config = dict(
    head_dim=32,
    intermediate_size=512,
    hidden_act='geglu',
    lr_head=0.00719,
    max_steps=4685,
)
Each number is 500 + 50 x the weight over the matrix's rms, rounded and kept within 0 to 999. Layers, rows and columns count from 0. Numbers have three digits each.

# layer 10 MLP up, 512x192, rms 0.0564, rows 365-374, columns 96-191
474453410447433534474503538505526513533513493473549566446486402470475538479497449466434530451495475435519498567503458508533494423531514475476585506492462440464459486548504553445479485464517540520509655491528490467454422477511473505500458453561598454391560456451559517524467490508561586463
518511457509544488569467367466491569461472552482485498459460605514557435513440466443596503541513572525520427463538571504540562538472487462512578477561435503451525474479446551514515458473585518478585524440470505537533385571567466402517490539543454443483406416434504523411506491468632429407
488456477518526517484477484467339530447519556491546477439577489379520463603506510466493543522536435532485576600441458530455419540506522468483436442514431477571521596568516462463551535514581401537496431455449425533408494517453430535480494560444401449485531603499543537423471547437476496564
461509573502465466488433476538518561554428485462513504449496412452518490632560538560543488407423491567536477360447432446508488516553424448474627517555445458483555450489425481557594587500545440525466478458505517525497483559515513444504431411447421554492493626480488428542374655452483456538
429441556466557484470560517450527539567427417509425462549548505471443479463474391522537527523614511374586482508485552605517495446502523396502482489459533483587600494413522494453468475532485427618506523416594492513551497448470533515460471471450561466499498530468478438507573573508408523502
456468501402431440452459453433489450537508504507563540411577434526451519520498589457531536480521601549471488561517525543549414528482552473551549487539491489491518496477508498527492475588552421505520538519461509536532459532497471538479467607533473494553451474514518565432517466576537456522
510493455535566558451513386473422462563443407550575489434514549504478481465596535467433649486428611407504503488541546448464549575431410516478493458522542454508504454468556434519520527503526414520546471503508522475457496543506505455482475477602510606528594503538506529445520531475516575416
597481524520482437542529525490524559526521503489516476482530572498455547618542452466505509480447566405591495489546547495512508551418503527549420486571467546441484511537476506434510542557478415419476588532438550512434553533515499543487543595427506552514471462460401507491506431454622477550
572476548546553484486529615565482546382585499586568467517520469515535470454539472524580573454501571631523466525378461472503531562493536478564460403566551489551546519482463462478554487481551516490518462471443512574515526535443395445577470481468571433471498580412501574488519603499515528493
554575525476583548443542477484471438500468463493462505558570479500657451504514525542561443427469546445532494466558553474537369503568435593531501547502592515409496452497438480531517547449423571516504479402592470443441430504534529402485562598458512522469463413512435493511468617559463574495
# layer 10 MLP down (transposed), 512x192, rms 0.0572, rows 365-374, columns 96-191
581499404487569509513521438539520412415510520444437531540528433540534461422494455473540508480524481532503534400442457481515516488514585471520467543508513560494530514537487578454565604502450571527422591444542453496588427625498462577485457515471638516455535513497497537529469501537502471612
484522543425448490500525539452504517451578472482505591494551461491566450498516434473520529459430528520486480532490518477552597496401525509440531439452422480503591541454472534526478554531502455492429582612537566454521517517504504451477462443425457472416619526468503475498510461446494460509
392553523496515460517467504450519513503433513569449529398542531499503629482408492481517536455559455507557524579515535420479505455466502481518371468388568484597380551473487484424421581522453426510459522399567487569542550451535438551515442605480515607439538490515537520411431531537428524517
561506519500482501550493527509469455548451486504534477461524509485517526571553463478440583511481624584601546526479466470514541503474531554473485433520449494505419468495461527595448578548562508494546558412520555443471471484480457620595594520369474513574594373425580472533521520543472511503
531534518415459358562583489504496470605520486454476536444439526515496473584519473524486508482440519511488540584497490468501377510485512529443557470484523526624508437478426537545595516454508548496525537413573496517505512551466448473526495549534525529454541411457564478497473557427531557460
516493474511554554491526547500450501526469540454407565516544459517492467514558505510501444477506426474540567521464477525457479512504492597502478499517492524625497538465492427486535528507510515489505482563486550414516447484550520497550550482442556557501545408518494521551487536530580485526
407513488476529548494580426495482535500433543558434490504558563563522461494560491542563579497487502491484542549465471554441511583510529557515576353421471520511453501481489471497458564460566510563519489539485463457377590554513445497529420551435485501517477459596506496595415517510497490514
534511519520466472455537532482521492492494558444468508438457584479521505461419472461505451526509451527500603476444555604500508408537506518541406539402441470540477585523506442523459547464533608529459504545448421451494475520541501389510551534600579496467540555400472504535524580510398540459
478566506569521478513550493455494583476511521554465439406533447468478549534564615520441485517486560520505442477483513440376480472445690462558549507417381500472441457473503568579466573428543405478466521482540445547483484527530438500486558465509491474583514495477385430587465491534551491521
579525528636573514593468500542519510450456559556474532541532469397573514498596481536465534478496490452448531533520484512515487481471538557523481443489510505582460465564519559423475524597468459535543468468452593548529470623507519552478510523439438556448519495563498565520515461550496494437
# layer 10 MLP gate, 512x192, rms 0.058, rows 366-374, columns 96-191
598539565519537513504438507505442510582487411477517429490416480631493586421549507541615555460536541575496586399531441535566582443544532500613540442491499469540451487519484552474531497382515523547541438488441527484558550567485448527529503491483527491540546522531430556453514586475472504433
489560385447524493524476405546590540534491504548444505510466580558393387489614572422519508469478497487551618401569471466562381434440444606436442481497573492623495548511444485563464491597489559541402473434513554537536562549582470514480543594494437607570521524418490477479382405597495441420
563474421537510503584543391570496453435515480492534500416588508560429458378555467504441552501391538590457502473527415571529498449443566503567514533526554494508466494526508365517496455492521553519553588489524452509520540570554463504435516534451500542430568436515566510540406519437547515444
446554471411554485568510572536449543484528543444522445491537460508454562585511499506409495457561554473588402581442497563532552589419542502431464475495474561536503499550535579474473437476443547563462501423575496493485542407382443482450545470548475503485539520464525417486522537439363448448
565402516487514401451512482436538551487484398538471566523533547514551368485544507559497451420469574465419491496523422523517505498528535402492508523474515431431487557477572417463444423485407468483479516507432452486474467539506450475505586506399555550539564471495486543482494526530482518524
496545386614501540561478548527476505442536559497560486536515426425593550589483423446462513556529495608452443456386491496553446537533472492569450508544517520453615461483407529529452499425480509547481518499485527517493567529445495519458578483513549509443493556464422519504553524599479663470
417487496426533415549499445470524604501474478498525518511592445443446512445485425558527594508509607543515534574460404443467552442538475479584509522468400507506538558446584566436518485537474550528508542524517510518489497432491430545547550440464563580606541414529457481547469619528446530495
566534427451508541432442489451399555483565468492405508522449525454519511486545395464438514492532467511504512562566430522521597497542537542421468500596527445507521444452522485521532439480619499512555574524517544402426514508553502585486571492389629524558501437568523508529483532493416502508
545582460535471425483449481581524564414454532560536541514547487472445552510480417521413542517529494503574535494515518472546462529435549560501535443427484555550496446583452433509481502560460525528482487566606529440589592480566459496438468472502538525419484498455545486478573540543500564514